Weights of a small GPT-style language model, trained from scratch on English Wikipedia.
Size: width 192, vocabulary 8192.
Architecture: RMSNorm before each block, rotary positions, untied embeddings, exclusive self-attention, value residuals, hashed n-gram embeddings.
Training: a variant of Adam for these matrices, 113M tokens, 13794 steps.
Each number is 128 + 24 x the weight over its row's rms, rounded and kept within 0 to 255. Layers, rows and columns count from 0. The size above them is the row's rms in percent of the matrix's.

# layer 6 MLP down (transposed), 768x192, rms 0.078, rows 271-306, columns 0-95
size [110  71  98  77  99  99 117  81 123  86  81 127 101  88 105 103  80  82 122  82  85  85  71  75  91 103  80  91  88 102  81  83  86  97  76  15]
[[101 147 156 120 102 148 123 135 151 155 114  94 138  95 111 173  69 146 151 113 116 102 126 125 165 116 143 173 126  82 126 113  97 146 141 133 155 113 108 126 149 144 137 156 172  92 119 127 176 104 163 154 121 150 124 111 125  89 117 129 158 126 194 138 127  99 130 145 179 159 173 109 130 140 133 117 112 115 137 153 157 106 123 170 105 122 107 111 124 138 157 140 115 141 112 139]
 [129 125 133 129 148 116 160 102 106 127 106 125 151 149 141 113 105 115 131 117 162 172 136 114 119 139 105 140 127 147 134 111 150 130 143 138 102 129 110 108 104  80  88 119 180 180 141  88 150 126  67 106 124 100 122 137 135 143 110  87  95 136  83 122 130 126 139 146 118 141 111 124 139 129 145 170 155  85 119  93 116 118 106 132 101 167 110 145 122 121  91 108 134 139 147 114]
 [155 153 115 111 178 162  87 109  94 128 132 150 127 151  76 153 174  95 149  87 116  93 148 180 140 119 105 145 139 146 181 144 123 146 160  90 119 163 154 138 106 122 130  99 121 147 169 141 153 151 111 110 139 116 115 112 171 139 162 147 136 131 138 129 146  92 151 149 132 102 125 108 115 124 119 109 135 144  82 145  97 118  74 164 136 139 140 126 134 133 146 130 102 171 123 165]
 [ 82  92 124 154 108 102 112 113  92  76 116 138  73 136 147 103 125 139 118  96 122 140 158 124 130 119  73 103 183 120 160 146 144 104 143 131 131 106 132 161  67 140 125 102 122 130  92 136 131 167 144 118 179 126 103 109 120 142 115 127 136 161 100 107 140  61 114 124  96 114 128 112 155 119 113 134 141 136 143 124 134 107 115 138 126  89 110 136 116 145 132  88 123 106 108 161]
 [123 122 125 135 121  92 171 105 110 133 124 110 160 150 128 126  89 168 115 127 152 121 141 110 151 149 113  99 137 160 114 117 110 147 103 135 109 131 126 144 130 127  79 108 152 126 104 145 160 142 135 175 120  98 146 150 162 175 106 127 118 152  97 116 128 131 150 112 102 150 151 112 140 154 109 150 130 133 112  87 120 137 111 120 169 151 145 154 115  79 136 143 144 139 151 143]
 [117 102 122 170 140 147 147 119 125  51 188  92  87 148  83 111 147 108 112 131 136 155 153 124 137 118 110 141 133 122 141 167  97 130 145 157 113 125 143 118 122 130  76  81 138 150 137 138 137 145 101 104 144 119 171 155 155 154 142  89 144 126 102 140  98 112 111 127 144 130 137 106 115 108 163 122 125  77  82 117 164 128  84 145 171 143 155  86 129 143 111 121 124 158 161 126]
 [140 128 158 109 121 135 116 157 146 132  98 130 125 154  89 159 193 164  93 106 143  87 183 135 106 140  93 145 122 135 151 124 110 113 137  64 120 141 139 165 127 158 152 122 119 125 138 130 107 123  68 118 170 122 112 126 148 117 167 161 127 196 150 147 133 130 145  81 113 119 148 109 132 112 127 110 114 167 116 136 151 162 116 167 128 116  65 113 147  94 138 139  82 120 136 154]
 [ 96 111 144 107 140 114  97 104 113 129 115 106 160 137 135 140 133 169 113 138 121 173  97 154 138 135 164 129 143 100 124 133 123  66 125 140 174 160 134 155 132 149 165 140 148 112 116 169 122 112 138 108 158  93 146 114 115 163 122  94 124  90 155 148 119 170 112 126 152 109 118 155 125 173 169 147 112 106 122 136 131 144 169 155 131 139 185 140 141 124 140 141 105 151 149 144]
 [192 136  70 127 136 113 133 122 126 119 121 112 121 147 148 115  85 142 130 105 140  49 127 132 142 112 149 132 150 110 132  87 126 157 156 157 108 141 128 137 120 149 163 160 119  74 147 124 115 103 135 130 123 135 152 113  92  80 106 135 125  71 128 113 101 101 131 107 108 141 152 122 141 120 123 144  84 141 172 160 139 161 171 111 114 106 114 124 126 104  94 131 141  96 111 141]
 [126 124  99 101 150 144 130  95  93 120 127 105 142 150 133 136 128 129 126 119  95 132 141 164 122 128  99 103 136 121 162 139 122 110 157 139 114 134 136 164 173 114 103 108 174 150 152  99  93 131 112 112  90 106 116 108 185 142 158 122 160 132  91 129 128 123 139  87  96 130 106 139 132 150 134 101 114 114 137  81 112 141 122 135 127 183 125 161 148 106 114 129 118 138 163 144]
 [ 99 119 136 125 145 176 113  93 122 105 110 124 144 147 101 137 145 134 114 127 110 125 133 125 165 143  43 111 147 103  93  90 103 107 158 115 112 132 136 145 130  86 119 140 115 142 134 106 120 121 129 127  88 135 170  96 167 117  86 114  98 122  66 129 134 173 131 140 139 122 150 202 110 119 145 149 135 142  86 114 134 117 136 174 165 138 155 121 120 125  92 134 140 160 132 141]
 [150 146 150 125 106 129  91 135  98  91 158  99 121  98 150 109 152 118 184 102 166 179  99  89 142 124 181 122 148 129 117 144 120 112 107 119 128 110 129 118 120  99 137 146 157  90 134 131  88 123 119 130 107 123 119 140 148 110  96 169 139 108 124 127 110  99 115  97 125 121  82  70 142  76 114 129 133 123 126 176  96 158 114 155  88 155 113 110 120  91 132 141 126  83 109 109]
 [147 101 178 133 101 155  83  91 128  95 141 107 105 153 159 130 119 110  99 147 151 165 132 135 154 120 104 121  95 168 100 135 136 112 119 130 154 132 133 119 121 116 157 106 118 167 166 103 110  80 120  79 111 107 157 133 126 163 110  97 124 102 119  99 108 161  91 165 134 104 103 115 100  85 105 148 109 115  81 115 132 128 134 148 185 130 143 139 118 116  88 107 139 132 159 161]
 [131 144 104 124 107 184 116 120 135 125 134 148 142 130 102 127 137  70 117 109 146 160 117 134  95 127 122 128 131 164 140 133 130 143 142 116 151 117 122 156 117  92 123 148  83 140 152 106 131 140  76  86 121 110 141  99 135 113 163 150 166 126 105 143 164 163 146 115 101 124 143 118 104 108 159 143 135 111 101 122 129 152 147 113 121 143 125 145  96  82  92 128 140 135 157  82]
 [ 92 115 148 125 131 120 111 111 163 118 155 157 119  89 121 116 142 161 183 111 121 135 121 161 165 146  97  97 130 142 155  98 139  96 148  99 158 144 125 123 144  99 130 101 117  92 182 124 125 143 135 127 130 113 147 125 180 147  80 127 139 137 132  88 130 133  91 137 113  92 101 128 133 122 126 144  87 161  95 159 109 131  99 175 163 129 113 165 158 104 151 154 105 118 109 163]
 [100 166 192  89 106 127 144 155  92 128 162 183 173 113 124 111 130  98 151 120 104 189  77 136  74 145  98 116 161 177 137 138 116 138 140 144 153 145 159 106 137 150 127  94 139 134  76  71 115 161 146 148 146  86 116 137 140 165 128 134 128 136 134 118  54 172 119  98 127 134 115 112 149  98 113 120 118 125 137 132 145 143 137 161 121 116 139 153  96 138 145 144 127  88  86 171]
 [156  98 171 147 103 135 162  98 111  94 152 126 116 151  97 154 111 144 117  95 134 148 138 108 144 134  87 131 157 155 138 151 111 113 134 155 157 129 148 122 143 126 106 131 191 107 133  96 118 141 108 159 139 112 130 136 162 135  92 108 150 119  94  69 129 102 129 148 119 118 178  61 149 129 131 142  99 103 154 120 130 137 138 135 116 114 130 139 123 123  99 177 160 142 163 116]
 [106 143 153  93 151 140 103 148 112  87 128 122 117 150 125 182 173 154 116  86 128 130 138 151 118 159 119 146 114 169 110 145 133 137 121 122 122 136 165 138  98 118 134 114 123 160 123  71 127 138 102 140  98  64 126 122 132 161 143 159 151 127 142 137 176 136 129 127 142 106 128 167 111 103 156 119 138  98 139 106 114 108 116 121  79 148 149 114 124 116 104 145 119 162 187  86]
 [126 101 117 154 131 136 143 149 141 175 119 135  85 120 131 125 114 155 153 105 109 134 124 130 160 154 134 176 140 102 131 132 123 112 131 175 137 105 119 124  97 140 154 150 172 113 114 140 159 121  87 184 110 161 101 102 121 137 129 112 123 126 155 147 142 122 131 139 123 134  96 156 120 110 108 124 119 155 168 150 117 169 103 132 114 116 122 110  92 130  90 170 104 106 125 171]
 [121 146 144 121 129 108 110 139 136 128 142 135 131 135 138  93 124 150 116 155 152 145 150 142 120 154 130 100 101 153 158  98 147 101 163 132 117 137 150 150 118  88  46 136 150 122 116 103 107 124  98  93 121 131 151  93 150 125 157  97 130 118  65 122 142 110 140 153 127 147 157  93 136 108 111 125 107 110 118  85  99 130 131 131 115 164 119 153 106 102 109 179 164 141 150 124]
 [130 149 132 146 159 167 169 155 131 131 152 128 115 121 115 128 178 138 150 130 159 152 132 143 126 135 136 121 147 114 119 135  86 130 156 147 173 149 137 153 120 137 143 125 161  96  97  72 118 211 118 145 128  99 137 103 161 141 123 108 164 128  70 157 151 117 132 117 107  60 136 164 147 132 115 124 121 106 111  82  74 128 156 127 138 124 128 165 109 137 103 158 137 137 130  90]
 [108 156 139 134 126 146 125 103 123 131 131 114 142 103 108 136 137 171 151 153 126 133 167 129 114 145 110 112 126 151 133  94 150 124 143 122 128 115 159 191 150  92  76 122 150  95 103 122 131 119 129 133  80 102 201 133 163 178 123 130 135 116 125  89 185 157 141 141 174 144 126 153 127  95 111 131 165 126 110 108  99 119 108 140 147 166 125 146 112  91 106  98 133 140 132 172]
 [137 182 139 153 122 130 132 158 102 133 159 145  93 161 132  87  89 120 143 172 164 146 118 127 136 109 146 107  98 116 165 121 139 104 170 127 126 131 121 137  90 147 100  85 135 115 132 126 160 128 147 114 113 134 163 129 164 145 119  89 120  97  76 133 114  97 131 144 129 134 186 130 126 147 124 112 172 103 135 118 132 123 146 131 187 130 181 109 129  84 136 142 123 132 157 136]
 [143 127  93 113 131 151 136 147 164 138 123 126 129 158 155 119 123 107 111  91 158 138 101 165 114 139 125 102  95 132 128 120 126  91 128 128 103 175 133 148 128 136 109 121 124 140 152 121 142 133 104 101 119  91 110 144 143  60 118 110 138 114  77 134 124 145  88 126 116  93 169 137 113 158 183 112 104 105 120 133 160 120 183 124 138 110  97 176 156 139 122 188 128 152 130 107]
 [154 152 150 137 143 120 132 159 122 119 176 105 132 137  98 132 113 124 111 104 191 148 121 139 163 111 166 113  84 151 172 156 103 133 100 123 170 114 133  98 125 136 158 101 161  97 125 127 148 160 144 172 171 150  85 128 121 135 134 137 157 124 162 122 136 148 127 158 110  93 131 131 112 105 154 119 155  65 100 179 139 133 184 108 105 146 120 111 113  89 144 128 127 113 123 141]
 [132 142 118 163 100 105 145  97  94 144 131 123 149 145 159 136 122 131  96  87 115 104 130 142  70 145 108 142 150 149 111 108 124 122 151 120 167 143 162 158 140 113  87 153 120 158 123 130 117 144 110  98  95 136 166 104 152 158 153 139 120 114 142  99 101 112 138 151 120 141 144 139 147 116 136 119 143 151 100  82 100 128  98 152 142 172 170 160 128 141 106 158 117 140 139 123]
 [120 153 161 143 149 126  89 138 115 110 163 123 127 148 132 158 129 174 102 128 117 121 136 127 100 149 159 134 144 186 141 138 126 119 104 156 119 107 153 162 121  94 133 150 147 126 133  60  88 131  96 137  86  84 162  90 119 156 151 147 141 150  82 106 129 127 132 124 137 131 134 163 134 113 202 129 129 130 131  94  96 131 166  94 108 179 151 134 114  98 121  98 138 137 171 110]
 [127 141 143 141 105 130 109 167 115  94 129 159 129 139  91 123 150 147 149  94 135 134 127  94 139 151  90 106 126  95 108 173 154 176 130 154 138 127 138 157 137 133 169 144 114 119 114 106 130 143 125 140  88 143 141 140 124 103 129 123 106  80 122  93 125 148 204 153 116 129 119  94 129 135 117 125 122  64 112 161  93 135 104  87  88 113 122 134 119 128 107 152 163 111 137 121]
 [108 141 137 121 142 111 124 126 115 129 140 130 154 126  99 158  89 143 153 153 119 158 150 157  87 125 104 119 143 159 107 130  97 156 180 128 124 152 145 150 160  88 119 101 165 118 153 104 128 100  97 114 117 105 159 140 142 130  92 133 130 147  75 105 148 130 146 136 126 133 120 144 127 125 131 159 111 104  76  94 126 128 116 165 125 158 132  97 143 106 116 106 164 157 133 126]
 [128 100 114 145 142 145 140 180 107 133 147 190 129 143 155 135 123 104 139 120 152 127 166 159 124 140  62  79 116 127 125 131 153 118 164  92 148 134 116 174 114  97  91 129 188 110 153 127 134 163 111 115 135 101 133 101 164 180 169 108 166 140 102 112 147  98 160 120 127 137 132  96 128  98 160 172 139 160  99 118 113 149  84 129  94 131 130 125 138 111 103 128 131 135 115 135]
 [137 129 108 149  96 134 162 142 164 139 117 118 174 149 107 115 111 120 117 107 108 146 117 149 173 127 115 138  94 182 149  79 155 132 133 155 116 120 172 149 132 112 108 102 109 148 162  92 165 129  75 168 106  92 147 106 163 142 141 134  89  97 115 110 147 140 121 164 126 126 133 138 124 133 165 115 161 109 109 134 111 110 154 129 133 168 146 147  96 121 121 127 138 177 161 124]
 [110 118 120 135 124 105  90 122 105 131 139 132 154 177 144  96 121 136 126 113 160 159 149 136 124 131 112 101 127 104 143  95 172 113 127 116 102 158 125 145 121 113  86 118 124 123 146  92 129 122 129  78 102  65 173  92 153 170 148 146 130  91  98 123 168 126 151 155 139  99 119 110 150 112 113 156 162  93 101  97 115 121 148 144 125 156 117 126 136 117 112 128 143 135 169  88]
 [101 128 124 138 143 120 125 108 152 126 133 139 107 160 135 125 133 163 121 102 117 120 158 174 121 148 128  76  93 132 104 119 157 114 170 114 131 171 145 127  95 113 111  97 104 140 117 129  98 124  97  80 106  99 176 108 147 109 138 134 162 101  99 123 127 163 117 103 147  89 132 140 105 144 157 134  95 142 121 112 107 123 134 133 115 148  80 172  99 132 112 138 132 136 143 120]
 [ 86 127 109 135 151 171 106  99 140 131 148 119 156 129 141 131 134 141  88 108 125 148  94 155 122 131 123 139  92 102  98 128 124 140 142 148  99 138 145 129 123 101  98 157 109 147 116 138 113 120 122  76 155 120 101 123  98 108 122 100 149 121  77  90 123 158 123 169 113  99 153 139 125  72 136 116 133 110 148 127 145 116 167  76 138 120  72 137 140 118  94 137 115 134 133 135]
 [127 125 155 133 122 139 117 112 162 138 137 151 160 130 120 124 142 137 115 126 165 159 135 126 102 148  82 138 167 130  85 110 109 127 141 161 143 147 147 116  99  58  79 134 142 130 100  94 126 177 112 160 157 112 145  92 132 123 127 110 138 124 106 110 202 135 135 156 122 105 140 145 140 139 150 135 148 113 104 155 104 101 122 171 127 135 130 140 117 127 112 178 150 105 152 149]
 [ 90 143 127 129 145 154 105 126  93 129  95 124 110 114 132 117 144 127 109 128 157 184 134 103 160 122 137 170 172 148 156 118  96 110 165 135 108 126 120 163  82 167 144 122 170 139 149 161 116 124 122 105 131 120 131  92 131 100 115 132 103 134 123 146 122 113 104  67 145 117 140 185  98 136 129 121 158 139 137  80 147 163 153 160 130  86 167 121 128 108 115  99 129 108 110 121]]
# layer 6 MLP up, 768x192, rms 0.0928, rows 272-307, columns 0-95
size [ 88 101  93  95 100 109  97 121  90  85 122  98  85  99 108  89  87 115  82  90  84  94  87 101  99  87  97  89 100  88  84  89  99  84  21 100]
[[137 109  90 130 131 125  88 121 100 113 111 174 137 149 179 142 116  81 148 121 123 125  69 102 146 136 123 130 142 158 115 152 106 166 168 162  46 120  93 124 148 125  95 165 140 131 134 140 170 127 111 122 146 153 114 196 118  83  95 107 135  91 125 160 103 113 116 103 136 177 142 131 156 154 127 180 146 146 133 128 138 145 133 133  87 103 141 137 108 167 100  94 140 115 134 120]
 [124 134 167 134 109 129  81 156 148 132 104 153 144 114 150  89 145 106  86 138 121 133  74 113 113 155 124 111 171 110 147 114 130 143 142 156 110 135 142  74 130 150  79  82 120 137 130  93 147 135 135 144 140 147 105 152 146 116 112 111  70 118  93 111 142 134 128 146 140 166 140 115 158 122 141 102 103 160 129 102 113 126  87 187 152 141 139 159 145 165 138 124 115 132  94 181]
 [120 124 123 126 131 156  91 112 127 108 140 106 142  97 114 135 102 131 123 122 129 140 119 145  94 125 148 179 151 136 114 141 131 185 126 153  98 135 137  93 148 132 108 134 112 185 116 108 109 135 130 116 108 122 152 110 146 165 105 161 107 116 104 144 126 137 129 143 174 151 113 107 112 130 128 129 124 152 143 122 153 136 118 127  90  90 112 170 111 144 116 151 140 146 170 116]
 [101 104 127 152 127 150 129 121 136 116 119 144 110 139 129 139 113  92 109 115 131 115 123 149 128 127 124 147  88  95 139 126 164 106 136 178  86  79 107 110 119 142  98 134 137  82 146 183 138 133 132  90 103 150  72 132 151  90  89 101 112 160 181  95 120  91 171 120 107 152 121 120 124 114 104 133 132  93 128 145 100 114 124 145 121 130 133 153 111  91 101 135  84  90 103 145]
 [181 123 148 112 104 135 122 161 150 178 103 128 127 147 120 111 140 123 155 165 146 164 110 154  73 121 124 124 143  78 113 133 104 151 131 105 119  82 129  94 111 134 118 133 132 161  90 109 114 108 102 121 134 159 156 157 139  89 151 160 142 114 144 126  81 152 104 123 159 141 149 104 121 138 110 122  98 165 121  76 153 137 142 139 125 118 123 166 170 134 167 137 144 142 122 173]
 [138  79 150 122 115 152 124 129 167 165 124 111  91  76 144 106 140 102 118 156 133 116  80 120 118 150 115 152 151 104 137 106 115 161 123 152 120 104  77  84 104 169 106 112 108 117  94 110 153 115 115  80  99 165 114 139 139 147 101 143 116 161 138 112 126 107 148 121 132 173 143 102 144 170 134 127 104 111  85  92 135 136  90 162 121 135 102 162 107  81 136 131 118 131 138 162]
 [ 98 135 101 129 102 127 147 121  94 131  97 114 157 117 147  88 110 100 140 131 128 102  91  92 101 100 112 121 125 171 118 134  99 110 115 114 107 115 138 134 134 106  89 146 108 158 165 146  82 142 143 122 110 118 131 167 117 122 102 112 133 103 109 143 140  73 118 113 132 168 152 102 144 159 115 180 140 147 137 102 140 144  98  99 113 173 143 133 115 145  93 127  83 128 104 111]
 [147 188 160 110 129 148 135 152 150 129 144 143 137 140 172  96 125 141 157 196 138  96 143 146 117 167 110 103  59 110 114 133 163 119 175 148 164 155  99 113 129 154 115 144  99 129 141 153 148 118 157 109 124 163 152 122 105 149 120 139  80 131 151 112 107 144 112 115 129 119  89 133 129 163 118 142 128 164 139 104 131 128 111 111 141 158  99 122 128 124 117 142 153 147 126 127]
 [ 89 161 131 117  75 112 137 122 112 136 119 139 122 142 119  94 141 141 110 111  91 160  93 125  94 116 116 133 155 118  85 131 124 115 127 154 124 123 134 144 118 100 126 125  96 107 163 115 111 113 183 169 111 123 132 136  79 173  80 137 127 142 134 133 167 126 111 122 144 128 114 121 132 107 162 117 123 160 142 122 135 143 125 124 123 135 129 102 179 176  85 118 135 186 135 148]
 [100 138  81 132 116 132 120 105 154 159 133 108 151 125 184 141 134  83 146 151 107 157 129 144  90 117 143 141 117 102 138 138 116 138 102 116 151  85 112 124 150 129 137 130 111  99 144 126 166 129 129 106 134 133  70 131 171 134 125 159 173 161 159  83 124 108 117 122 135 135 119 117 124  99 106 146 140 113 130 173 147 127 129  90 112  92 123 119 129 129 130 114 104 173 122 131]
 [152 106 126 131 135 126 149 162 141 136 120 135 130 126 128 122 121 118 109 135 125 131 116 113 122 107 134 143  88 147 113 108 108 169 133 124  89 115 128 114 157  98 111 113 136 149 115 129 135 115 139 153 127 117 130 132 119 110 119 135  89  81 123 137 148 127  65  93 114 117  95 131  93  96 127 107 163 139 101 122 146 116 113 129 124  75 139 167 119 135 152 132 143  86  89 144]
 [ 89 175 108 146  91 146 102 127 117 141 130 141 134 113 130 106 137 136 143 141 101 129 125 139  77 129 120 132 172 108 116 143  94 152 187 146 157 127 161 130 142 150 139 148 144 126 130  91 129 138 117 101 122 140 118 122 135 127  96 134 152 176 133 162 110 129 161 109 130 149 149 102 133 107 105 137 176 127 165 125  85 132  96 152 168 120 100 135 140 119 124 144 119  93 167 140]
 [107 127 140 134 146 139  86 151 112 126 105 126 112 113 142 122 144  70 122 110 144 121  61 131 119 167 153 129 145 159 116 119 183 128 120 114 109 153 127  87 112 156 130 176 108 112 136  75 152 110 128 139 134 117 129  99  96 119 147 111 130  89 143 122 124  92 137 116 104 202 133 118 127 153 134 134  92 179 135 158 141 118 100 132 135  91 116 125 141 136 131 134 117 114 129 128]
 [119 132 113 151 160 168 120 120 144 103 110 115 115 113 127 139 107 114 145 127  83  69 132 130 121 145 113 106 121 129 128 174 116 138 149 146 108 104 148  90 120 156 167  92  78  80 110 119 138 126  97 151 118 156 109 194 130 122 139 109 137 122 131 108 110 117 163  69 154 131  81 180 157 170  80 127 145 131 121 103 141 148  93 156 151  99 105 117  88 132 115 125 103 177 102 108]
 [126  51 118 160 145 105 118 139 130 122 117 128 112 106 121 137 121  92 111 176 117 131  56 154 132 159 120 112 103 136 124 134 102 123  95 153  93 135 109 127 152 135 130 106  72 106 115 146 164 166 181 128 136 162 115 138 117 120  95 136 134 118 127 138 125 137 126 136 155 135 138 119 158 147 145 146 106 119 123 161 149 128 126 151 122 127 135 141 128 115  95 117 117 119  79 153]
 [129 101  92 122 138 114 147 146 148 145 123  99  85 117 112 153 127 118 136 135 109 131 160 123  83 133  98 122 128 130 124 128 123 102 155 147 101  98 126 146 105 175  78 136 100  66 119 166 124 157 126 104 137 165  79 168 132 144 123  77 108 160 199 113 144 109 136 101 134 128 148 100 151 126 110 142 112 111 143 129 136 128 130 134 115 100 100 125 128 105 108 142 133 148 115 115]
 [111 159 155 130 104 157 115 110 146 128 174 130 146  80 112 120 149 113 130 127 111 150 134 140  35 170 130 122 148 136  97 130 115 172 162 153 155  87 141 105 123 118 124 150 136 112 110 118 142 135 119  97 107 148 141 124 144  91  92 163 115 170 135 111 123 125 108 128 133 143 161 128 121 120 139 128 125 156 134 134 123  86 104 110 132  93 113 140 120 174 118 147 126 140 184 108]
 [103 138 128 135  98 165  97 148 158 158 105 152  93  91 127 135 118 103 117 151  88 103 145 150 128 143  89 104 133 106 148 105 138 109 176 156 121  95 122  97 125 132  96 123 102 103 131 163 116 122 131  77 158 173 118 130 153 129  99 126  93 130 151 168  85 137 138 133 107 147 125 132 154  99 110 162 148 158 123 122 101 151 109 135 141 123 122 155  97 152 141 156  76 118 113 152]
 [163 119 115  85 116 103 152 116 142 123  97 112 129 122 142 133 138 111 165 145 128 151 112 101 120  78 127 154 140 138 141 141  94 106 109  97 109 122 118 146 102 203 133 130  91 130 122 128 117 116  94 147 156 157  75 162 108 139 150 124 135 101 139 130 124 116 123 113 131 165 114 119 162 163 123 111 129 115 139 128 125 148  99 102  99 149 146 129 122 145  83  97 124 173 108 143]
 [141 131 154 122 128 120 142 145 129 122  89 137  87 116 117 128 137 154  92 146 122 129 115 117  89 123 174 129 126 141  71 146 153 138 105 127 149 123 123  85  77 172  92 113  93 119  96 106 112 173 106 129 130 148 134 110 109  98  96 133 121 162 131 124 106 149 145 125  96 124 136 100 142 145 122 100 122 134 155 105 125 113 118 144 150 155  85 157 167 145  86 135 132 162 164 151]
 [169 139 142 123 127  96 137 116 110 167 125 148 122 129  86 111 133 148 104 126 131 125 132 122 129 152 120 147 144 105  98 134 105 186 113 117 132 103 132 148 130 127 123 172 144 142 141 143 141  91 134 148 133 163 136 131  58 132 160 125 124 162 136 137 167  77  88 124 173 183 147 124  78 160 108 161 146 125 155 116 115  89  78  92 118 128 139 121 114 101  96 118 140 100 137 155]
 [110 154 123 126 108 120 127 134 134 157 107 105 138 152 169 114 105  95 119 161  97 129  96 112 104 116 121 111 162 100 144 112 149 127 182 115 125 141 170 116 128 178 133 113  77 139 130 124  68 132 135 174 172 167 109 125 105 130 129 152  92  58 128 116 114 135 106  96 135 150 112 146 196 124 121 148 125 153 161 128 139 158 120 144 130 130  95 149 174 139 157 134 160 158 117 144]
 [171 116 106 171 147 120 171 158 126 133 115 149 113 192 167 110 153  95 122 129 104 115 115 124 136 114 148 136 103 136 131 105 144 121 149 152 102 100 124 138 132 124 139 135 140 148 110 174 124 163 103 121 153 146  95 141 143  55 107 127 127 135 171 160 125 118  90 131  85 131 146 133  98 154 142  91 107 104 152 162 120 104 140 134 139  57 132 166 158 143 140 174 121 129 152 117]
 [156  92 131 115 144 164 174 143  64 130 128 156  94 138 136 132  81 132 156 140 139 159 154 134 133 127  96 106 117  99 135 100  96 141 128  78 148  89 166 138 137 119 133 161 137 147 142 121 104 101 154 147 134 122 141 129 110 132 123 146 108 126 186 136 102 130 142 165 143 120 110 110 146 135 118 111 145 159 142 130 106 103 148 124 118 140 122  80 129  93  95 162 137  76 137 160]
 [152  78 131 161 148 161 127 103 121 139 106  94  99 118 157 103 118  63 148 146 164 117 106 112 129 113 132 149 126 117 131 154 140 100  82 118 112 123  62  72 107 142 107 138  97 107 125 143 152 127 114 125 112 137  97 137 124 123 114 102 139 144 163 116 126  94 157 115  99 161 135  82 108 158 119 110 106 103 138 153 126 127 111 153 123 108 137 140 127 126 140 134 108 100  75 161]
 [ 88 130 146 124 135 142  95 126 157 145 167 123  92  99  83 110 138 113  85 133 109 133 118 108 128 162 125 132 187 134 112 111 134 126 147 141 102 126 131  92 125  98 160 147 124 132 183 122 162  80 181  98 123 159 147 129 118 130 111 129 134 143 126 129 146 111 115 133 149 167 105 146  90 136 150 145 139 188 140 114 117 129 106 145 139  88  93 132 110 135 118 123 128 100 169 149]
 [128 101  81 160 141 127 154 147 103 156 132 122 120  98 113 140 134 113 124 147 127 147 163 114  79 118 109 139 116 132 133 190  85 128 129 121 147  66  83  77  93 193 123 115 123 103 107  91 135 158 115 136 152 154  81 163 100 145 109 118  78 120 146 116  94  69 135 111 127 185 134 118 104 114 106 152 166 144 139 149 125 135 123  94  83 103 167 141 120 100 106  82 112 145 107 121]
 [141 110 108 134 160  89  87 137  49  98 147 170 165 149 115 135  88 107 133 138 101  91 126 114 163  92 150 136 166 181 117  98 114 139 132 170  97 113 103 124 134 113 126 130 131 123 157 141 145 147 127 133 186 152 115 171 100 128 155 124 128 110 178 121 127 103 139 108 113 163 144 117 140 169 137 187 142 133 142 119 151 151 106 119 113 104 136 107 147 144  91  94 161 113 126 128]
 [136 139 161 138  95 113 102 130 159 136 141 106 158 112 136 120 114 130 106 155 113 135 110 119 142 108 141 166 150 103 122 117  98 160 110 176  87 141 145 106 136 156 115 120 109 132 103 139 160 155 112 117 145 174 127 163 145 158 115 140  77 146 131  98 127 155 148 129 135 123 124 116 160 121 146 117 119 144 145 110 111 112 105 164 163 145 134 131 105 126 127 110 165 147 133 150]
 [155 152 123 125  94  99 121 117 133 151 105 107 146 126 162 112 124 116 157 127 128 163 126 132 120 115  95 162 138  55 126 123  87 124  89 119 147 123 137 154 138 126 123 169 136 162 171 150 141 111 126 153 114 146  88  81 123 128 109 134 111 150 154 150 135 127  91 129 143 133 146 127  66 135 106 123  77 121 151 163 113 134 143 112 139 126 130 124 112 134 159 128 135 132 123 141]
 [114 116  92 139 126 142 134  77  92 170 139 134  74 104 148 103 123 108  90 119 140 106 110 108  96 169 142  99 135 133 124 142 152 140 148 102 146  76  79 111 119 140 103 145 101  95 146 103 135 128 106  87  91 115 178 105  91  98 108 102 163 129 132 133 120  72 160 154 120 151 137 113 161 133 131 149 102 144 119 148 154 131 118 107 108  81 101 153 132 114 103 124 115  90 131 126]
 [139 136 111  85 116 121 130 140 148 139  66 134 101 168 113 144 153 117 112 132 149 134 131 113 140 133 142 130  82 144 104 135 157 106 124 123 101 128 121 125 148 133  86 141  90 147 129 144  79 147 142 113 118 132 100 147 105  77 105 133 102 119 162 137 120 121 138 129 123 126 135 145 117 143 145 128 116 115 182 131 121 124 103 132 118 125 132 158 181 148 108 141  93 108 151 115]
 [113  98 113 104 134 139 130 108 134 149 167 101 121  92 134 106 137 133 122 128 131 130 141  93  95  96 156 173 144 113  94 144 118 121 106 161  97  87 105 117 101 128  99 111 125  98 109 131 128 119 127 126 125 146 132 134 116 165  91 160 149 122 155 119 135 102 131 123 149 152 113 122 119 161 130 115 155 120 156 127 146 141 135 116  85 100 148 136 119 123 147  99 149 147 133 104]
 [134 112  94 141 123 153 134 119 132 152 130 114  88  83 106 130 143 130 116 137 135 145 166 125 101 126 108 139  80 119 116 153 146  97 138 109 124 104 112 109 136 114 147 174  93 143 123 115 116  93 116 126  73 152 158 129  95 159 138 151 167  96 119 170 128 100 116 133 144 122 139 103  99 161  94 134 166 126 155 124 122 148 116 120  82 104 121 152 116 120  64 135 117 109 163 133]
 [132 149 121 127 126 143 123 114 163 143 157 154 124 137 105 127 137 140 148 124 110  88  94 174  96 141 166 114 107  61 144 131 117 124 128  90  82 125 145 130 125 100  89 164  87 141  94  92 141 129 137 153 123 153 115 139 138 147 108 133 161 106 192  81 117 118 192 161 134 156 142 137 140 130 110 112 121 122 177 151 155 136 128 116 160  97 120 116 118 134 136 108 117 145 108 135]
 [147 130 110 116 107 121 109 155 125 125 102 131 106 136 123  88 115 101  96 118 137 125 106 118 122 108 149 140 145 150 133 111 131 116  83 131 144 132 103  65  73 154 113 117 101 161 180 123 112 102 147 111 117 113  90 113 122 130 140 129 130  84 115 124 143 123 139 132 116 164 119 102 164 146 144 121 125 126 129  97 134 131 133 173 120 149 162 142 181 149 134 142 145 133 132 154]]